From a checkpoint of a small transformer trained on Wikipedia.
Size: 7 heads of 32, MLP 896 tanh GELU.
Architecture: LayerNorm before each block, biases, tied embeddings.
Training: a variant of SOAP for these matrices, 4066 steps.
Each number is 128 + 24 x the weight over its row's rms, rounded and kept within 0 to 255. Layers, rows and columns count from 0. Numbers have three digits each. The size before them is the row's rms in percent of the matrix's.

# q: layer 6 attention query, 224x224, rms 0.197, rows 101-127, columns 112-223
# k: layer 6 attention key, 224x224, rms 0.202, rows 101-127, columns 112-223
# v: layer 6 attention value, 224x224, rms 0.251, rows 96, columns 112-223
# o: layer 6 attention output (transposed), 224x224, rms 0.219, rows 96, columns 112-223
q101 092:119189138156129082121108160132121153153106136118116143142170136121132083142102127135126148124115107124113118108100137132102140090079153197141081147151125130155106117120125141114124121120129112152184133140164130147175181118117125089124098151121112122127114145134110120118142083082099111166082095163142132135116097129170106134139132142113
k101 096:100123123137092121104081107123164164110149136133080114115159124163106134152139119123203108136113097140110121152088096117167129166127160163132124133093149127157115143074100081088146091110122138107119127131104103142187097094125146099144131100103119109112128156120150130100150123137124124099129102134132141168154132132129093105112135117133
q102 099:147132183135072139112110129131123170116135147145118130109111123090169108151132148168125143096162120172169122115135139130150117133104099134123110122119106129162096154134097124149147100127109156099157123133149155160085146102099146104146125127083120114106168133139093114124090136113094107118140133197122146126153095126117139157118131109143
k102 097:122125099159142161099077106151109146176130153114146087145122117093086149144146084156166144106159128151158126118108140100122080133127123100158107148120133129146115162145119106130127119166129108105147114141119167115107094128113164101143110095111149149111146111137140135162115110143127159136185073195123176120159117148083134149108123095164
q103 101:079123145098170119125194152121083164115077097152155095132150116131143104112128130113125144150099160096124115186119137115102134191183102162162141119134109158141113157142117113158095133120131104172133153093112157118133119084142133106094150171128144138144093135116138124113202151132131144113129146114116082131123115127094139122119130132081
k103 100:134051143109183143143131114147118110130139113148123110098109165114134129071158164147133161091126154160112084136121133151148096143151103120109128110111110109130167167129126124153146119141091110153123163116155122155114119136172101090075146136092123140110134136104149119084123095142127162126145138124139127141112122120129136149131117132078
q104 099:096124177099094130124128142152123174136136089183144105128148148138149135143096169177103101156060100154136114097146116125077090140109110121162123107080148102122107070131091150155151113120137088147123112149112111144138116099111111144137115145134182121128103166174145114122134101128119100133104151104150111115140123102109149123168093174140
k104 100:168109126158120116169134094128114166135115107152109130136167097134160135123146156099127129133132131161078129125077131106084094110132130105131180141119144129087086087141174156151124081166158159106132120133130138120150146133133185177120119144147133163103113136145134125088146104163123137169144122118133132126103127121107122089148078149112
q105 100:105131149172102149171127087095135115124151148077141134119119171154091131107107137126094128102176153130115145147155108115188130138125106134136122145126126138160132138142098083133108093139105113153146164103111138178107136098159133087132179103121131108130137139115132175116159133082112144085145139103093183147102161146142134144155097096100
k105 099:138138144125091132110108109126106139133166145104122108100105161128149121124095130111123079113145101191136126166112157143150135154097103164131099097153124132146135133141098095109095118119102134134171133115118143133145111145144107112143161154113169118157115111142112116164136145080077133142129111172092133129104123150157143147147107157138
q106 095:167137090135171137127118113129122130130155148136117098100132123142120103140151127175115108097149137134128127119111159104161090103130134125110175117072147113138105134139126141141121158144155157104112158146115099114112133099126120107149093141143101143114124118130161104098110091114132102136151144122154164121143188146148160118113158163082
k106 097:135144161111118115116145119148084166137139158114122134096113109117113105164090085164119168129135117132117139125090135146130136104119078111153168121120071133145123078152120148128081144121136130152132088142104116158121110158143130114133146161083114148152141139115165090117110138130150105132144128089147147088135131127126151154098107187102
q107 106:127119126119120091157130101124145114115073137144119143103112128111073102123134134156100162144163138132146101125149120137100115121141125115158141123149121151121080085081142122134115166120137105135150125141161162181137121129162119089132094136100140082122138134166111092152128120133154141111118147112153098117149121106131096078148129131123
k107 097:119082138127154121157099164108156084109099184129125162104102152129090115144109099137169129125122133156137130177188090134132137139114165175127139168135116132073098109100154145125117142105104131094134115165124074147108142147169161136134098125162121105138067125151149169117131116137120126124156150148122125129098111146167128139174118104160
q108 101:133131132145161144085087131164143119166123163163153107154144125186103099105122118133124119126102100147131126110158113173107119143128151137141153153121102108161112103113131122107157136121200118164153111136125165107109164137140093076113094124130153111138139105126155101151170114134146134112173124117118146146138078124164144097141104140126
k108 100:155120130138137171133146111145106125138138106111137119149167104173093135119128126150149088110162117089145119140169093141145133163080185128102088130172093106153112133115119124131129095161150125107113117138148132154109139167145099075126143111102131134094133101185105116088154155122144103145110127141120114157104121126104122123123119125146
q109 098:150104073133105122125105106164157147117119114102148098162116128121104141128118138191141082105144171116120161115101164128118145105147145159142085100137122124131152191148117117157152140116147135105136118158190159122110094112144118130136110108095123096128161103156157098120108141110166132137143122176108140105106096113138167125120134129137
k109 103:117120110147095133138128105152148115076104150162178141147134128090142146121135089138196102127129149125162157117115149116136140089177133158112097143136137144156137137114152146149117077160147091075100169155120152107096119113110142158156144130107090141159162121104146092131119144137133126140143111130147145124105110150139120136131158158121
q110 104:100098128138146090142131118140167113107130108083122123132144137098124140123117101110093092140167134142132088163124159132133154144132121133105113141124134111144113158151160078108139102137137111131126133108084108120155123117110152086127145101143120148180140121107086157159116096145107132094141114143080129166134075095114118123118173124111
k110 099:111151122153136112133106064106135164091117109097118164166110138071135106126100125149142130121168154151146112160153140125121185101131137124085149133148104122137135152165118143136159112138151137102124140104111116142160111156103135121135121125113128157138144154081109165155105112125142121136124078166090175169110113140123138156130103125145
q111 103:148134105123157112099080123165120115135184140149122134114110150132121109116132138088115106149112095130145152122170096119121149159100175174142139121137130138117115132142132114116087125137100130155130150111120072127156103099118133139134137125090089119149119192078158093159103122112134151120110079165105151138091126139138122137113119121140
k111 100:110102135128180133140085164124111141133137110134091161099101098133128104158132142109116120103174105115093117142145160126140136108093112112173129185158080097127110070123103106121143145135142104116139157129176088120144140154155144126111136157090132075128137148097136145122146131072107132137092092138117158121131140071130129156113119157124
q112 103:138155142116153112120138118138114122146147158167088136100131154103101110109105146162111123103119111156093123176144103108147101160127139109141127147140143147124135095155096145132101132118164133117135158181135182078181146106170141104140085129138142127140078151115115131161085143134130171130133148122125106179161101127120158163135135102127
k112 098:161098143148169145153124130115167102145151163117108125105104149099078131146137115158091132116137120090098092144127137106160102115101171157166108148128149134167138115090166152103138133123169109122152162169124123132148134096167132074139117124138144076139123127131106123151089125137166155152113095118090114123161076111091152148124168150162
q113 101:128126090137141115136139121144122155135150127164109164147132107108122150150121121097141132104138115139125135117170116108133104117183081129057138172127099133127140092164106120133107154145134162122140126105182188154133132126061064101147117145113104147143133113103143195114132136152142136129127157139097162139134135079117108106163103092117
k113 098:087107103123141114081125155153161142107129115146089157119167107125132142167144089075180114132123137103163128087142110106153118147132120118137147119151128128140128119151132146131139130134137155138155139142131189143110150140100125125110162090112137117155139123096143166125086151125134151124127202120117117132090162105121149108188131132140
q114 104:117127115096149182089117132109134170113147112125113137128107102162147125144082135162110161103083126144111115136094132124123100148150136147094115116106101158151116125161132131147099116167138112182133122115127128153108112142104123098120139135106155111119153144190106132113143172104160163105150136091134133142143150106175141141091139142119
k114 104:117131127144145160083099135188153112089137170101131144130142152161142114140102107161122109132096112148094133100135163099123080135145164165143094107134080121169115113142161135186090105157104162152163173081115129131104112164115097098113163158133145114124145128084113089132128106124119170177128153133143138110127181161127117108105120163114
q115 105:192122118165136162116164091127124138155092109129129157120149139159125155145122118126143128151160120101143123152131095168106121080076124126101126124119113114175151127129118121114121120121063143107139137109178092163099151113132118085175114148167116132145128149123126148112143209117119147139110139104138150134158127166072156149125123113155
k115 097:096136116171090121108192117111087158117134136086131156145097156165094137128116151117122156152177137098164133149126136142176129136090164136126147114205120125147148122115076094120115108166122151092091125122122136112131105139160133112144095126147143110110117131172111133113133117127160157117146128078169149150159109159097159137136117080147
q116 107:168148129155140126140097111138154176112147111138112144172147136139108134136125136122141111118134119116150124166111120119164105109078119170104104068120146160122148111100130096129087079132108143109148129116147124142127129081078126174168134108164148091134110110144118144087133140117089088165115138163106128088116131164138139117114169154104
k116 103:113149174143112107164135144091195079139131098132109105153100117099097138114114115122160113144126108156131121129096152125143134134156108160121088120114173153097167101118175117107092048150103150124164129114133114137129112117098128123144107124115118172150107116130143098130128173130096112148123130149110139131124126139124136112126105119106
q117 095:136138117159138133148123120116132067181160085085153124143105144183158108147093158139105152100072127131144170110155108186177130142144118107137125125145125133098135163106108121136128123141083159076137114109126136157098123129089212109133148146121152082142118115125136117135141128125093120133137128077141089150133118124111135101126085126120
k117 097:067125124136104144140154110076141131171144123098116113124081164117168124126172127148127110119131113162130163150121123147141139164145113099126156097118133149131107112151143080123134122149146113100129105113152158106115109129120143122089179117129152073125111118120128137122113123120077086148148141122150073154104141102155145173093134126114
q118 099:127185146123140116135147118140126164103128092132142125114127111088114133129105102156110098141107140154078114134089123107080100110137117119139128154116144136128091155101112157121146135132116120136141110113139141116163064122157163159140108159154155126107131117099087118163153142177130135109115085133132079160171123158100103125069116144153
k118 099:078145155100150125130140158095113119156148107125130100138117124079163168098110125158114103128123118114111109130102122133082134135165161140202174131112119132116158186155097142141143129117141132097125149118107094149122116102141141206121150122118137121114126128106135117162118099184108090085136117124129101116120156148146130126101147127157
q119 099:106111179155188130133097106104140131125138170119138146157117141111132128146119119130194102098107131118113121146145162087144159112093134098139080114101113120152095142120088140138147122126139109149121076110109109130133124108104141093135140160088101141090149102124109150139150132129156105153124114139147217140138108102140183112122142167151
k119 103:113158152150201095116106099145085130142101156155105123143131134117140122115152150149144118121139142148095124103069116158170121116143154160148100086091137121097098174139103102165145128143160158115115103147118107146161148088124103124153121107068143167127150120120102149152141107140140157151111107178118161116127090104135140101112110134126
q120 106:148086100166114158135129093136124145110128175103135139101131133168136139169105155094117118092158160102129139110096137124160097071119178130125131162129147137121171133115118151127102127139114110104105147106150092153132130118160128131150091132148111108117140108140140114131090150147123114133120109123143207091117125174141163139167140113082
k120 099:170132157138092134125141136118095160152086146180123125136126156154122179126111135096162080118137118098132120168122135141129103099113128185138155092150098137130125110152145136157111163117052134111112149156120141142145113122145118150153104140116133173126145098116173139135142137130161100172111096073125149151113120121117144130139140128127
q121 101:113099150127124106161132167161130134131086123153112125133152102121086139116185121084134100111115143105083130110097128148126091147144150141096123104150094126119142086109141133082147106145112149109151122129140118151137138143078134099156140120133166104105111119133116143139100150140112127113124143122118098164152128104146122113136160133134
k121 103:085099124136134082149143124152118123133133120153115096154152126150097144124096117114085140120133132130137124164136129133161123155124126174122122133118088140140171094102114139104141110144177125150158109137135153150105119115108133115129146089135127115149083110162102189113164088095112119107140135153094187103101139099154132138101134094110
q122 106:169139111143127147082101114152145084119113074124132152164136154187122139136129119106108082185112147097117134156131139141148120153090165109072113135104141148094122117113091157147093132166133107117122208141111108108114100110150107102155200093114174120124123118167083112087122134098106139141145103141140145155115121116118136132167126187109
k122 102:138132143180104129123156147125160112145120108106153129112134112157068147128140150138089098147133082114128149134125145126154102126113179143101147098129146148106132123107148122096115119164187149109150131135144141122125119124132124145114151148059142141144069112111153121094169123088143114128137115113142118141120141113142109128169123172119
q123 100:126158141118141105132155134073132137177113130129140151097149117119125175147161128111159129090136133089147159077182118170117132155148172113158100110156124103108125137098114101161166114118119136093104100144141144145117124134114105107131128141116147142127134133159091130144147106145123123125170135133145118182154128131153099181120125097123
k123 099:152101102148129131139139096109120152158127149099155131095100134147170146106126109098100115157174138124141118101142114116162114108133139137124123153140120118137116148124160086113151157140117163121123151086127157117080147131114131155120106132115095076162091122172154164119159139101189150126112100157110155078080145138157136123129125120183
q124 099:103107124129109153128126117121066165111124139129116142141185134106158154095148175164171066129162145156116130109106105168131124132165105086088123142166121127131104145124086131199112118141149126126110115119148125165098167114124120128158120080109139151114140100102117130116112155146109137072097158138169143085156125165183157118106100116101
k124 104:165109119123070132107121110115134149114150119118096151193145140120135153144142149124113120050125132105120121104113136164096149135124125147142093143111140143130147134128101105162137156162086110137202144108157125125077137123083138147114083114127147133109199110146167163125119132115161145159139157137130108086101090142126153127112091113097
q125 101:113159146121122116174134149122133096088168129121131103153104135095129110149117077131146154147146132175121169153120089149146127092121123065090106100129129157129175110139093112117102151110119137118120136087127097123161172100141119097158120122129123121116089077138146121120140150111136099147137136100098158131102134147093154139136169101158
k125 103:114146123128114086139124134121169112133159153120106122137123147112101137125081111153102169127159138121140127186129098142093128130136118075078065108168116143140173113131116155109102104122124113103102114094111101110135109110132163106099118137102139168106130166134119153140115121160135106128134156154107106120147116160064133106091166139120
q126 101:116120115087121115091120117168119145139112164117122085176127131110135132108107127108126124141140152089120048094146186111124158179111089106118136169117115150132161124095102135132139114114089142184111158116134143154139112140109084087122108130124146136118123077090111096125151120154145101134131103174117129151117170144113095112124141119140
k126 095:096116144134147109112159133124099134157121162102166089140138105103116141110116134116163160113153139101094104142163138155138177141113097131084150155129118137134143068136138142123166113102116138160136142120088154145104128134105117107096119133114138164143097084114130184124151161154160116101153165132109109139139136142161101094104143138133
q127 112:075126133167126122139127092154133116104100144150092131126143159117156151122166091105137104122093133109115142118113140107145124136130139150151110103117147134122121151134168126120146140110128087159127108162100115158144086119139165081121116121137127102122113100113116134123140147109118136152153078097079108103125117118125128091133168093108
k127 097:118116171115101122113125132136157127151136123146118134118110129151136126124139134119113077144127120139153103150121141104133147130175134137127085086135139110138119140119143113120116122158150108128144106150102082163127146143088108137127066149132121107111137126095094120116074093126137102158160104151121133117104151121097145139113150187116
v96 092:112175171118124139106131124128126138130089081135138135132161072136124086138093119137079128132127153152133120151139104189149144111155129147120109121138102126157097137146130103079128137104109094073116100155083106167130143122168113114131129111152149150125151145150104105150164101130123132172140126115095090108153123128127154146164133140117
o96 089:174102104152098151171129117136126065096178195157121116173134177148147104166122110119142115112090133185148107175169128150124131107105147102107141128143113139122096135107116141119108093139153119144118136129127107101110169117115125120120114111125131140141166104160072106097115146127102117144164148150110129148095128123125125095094121123167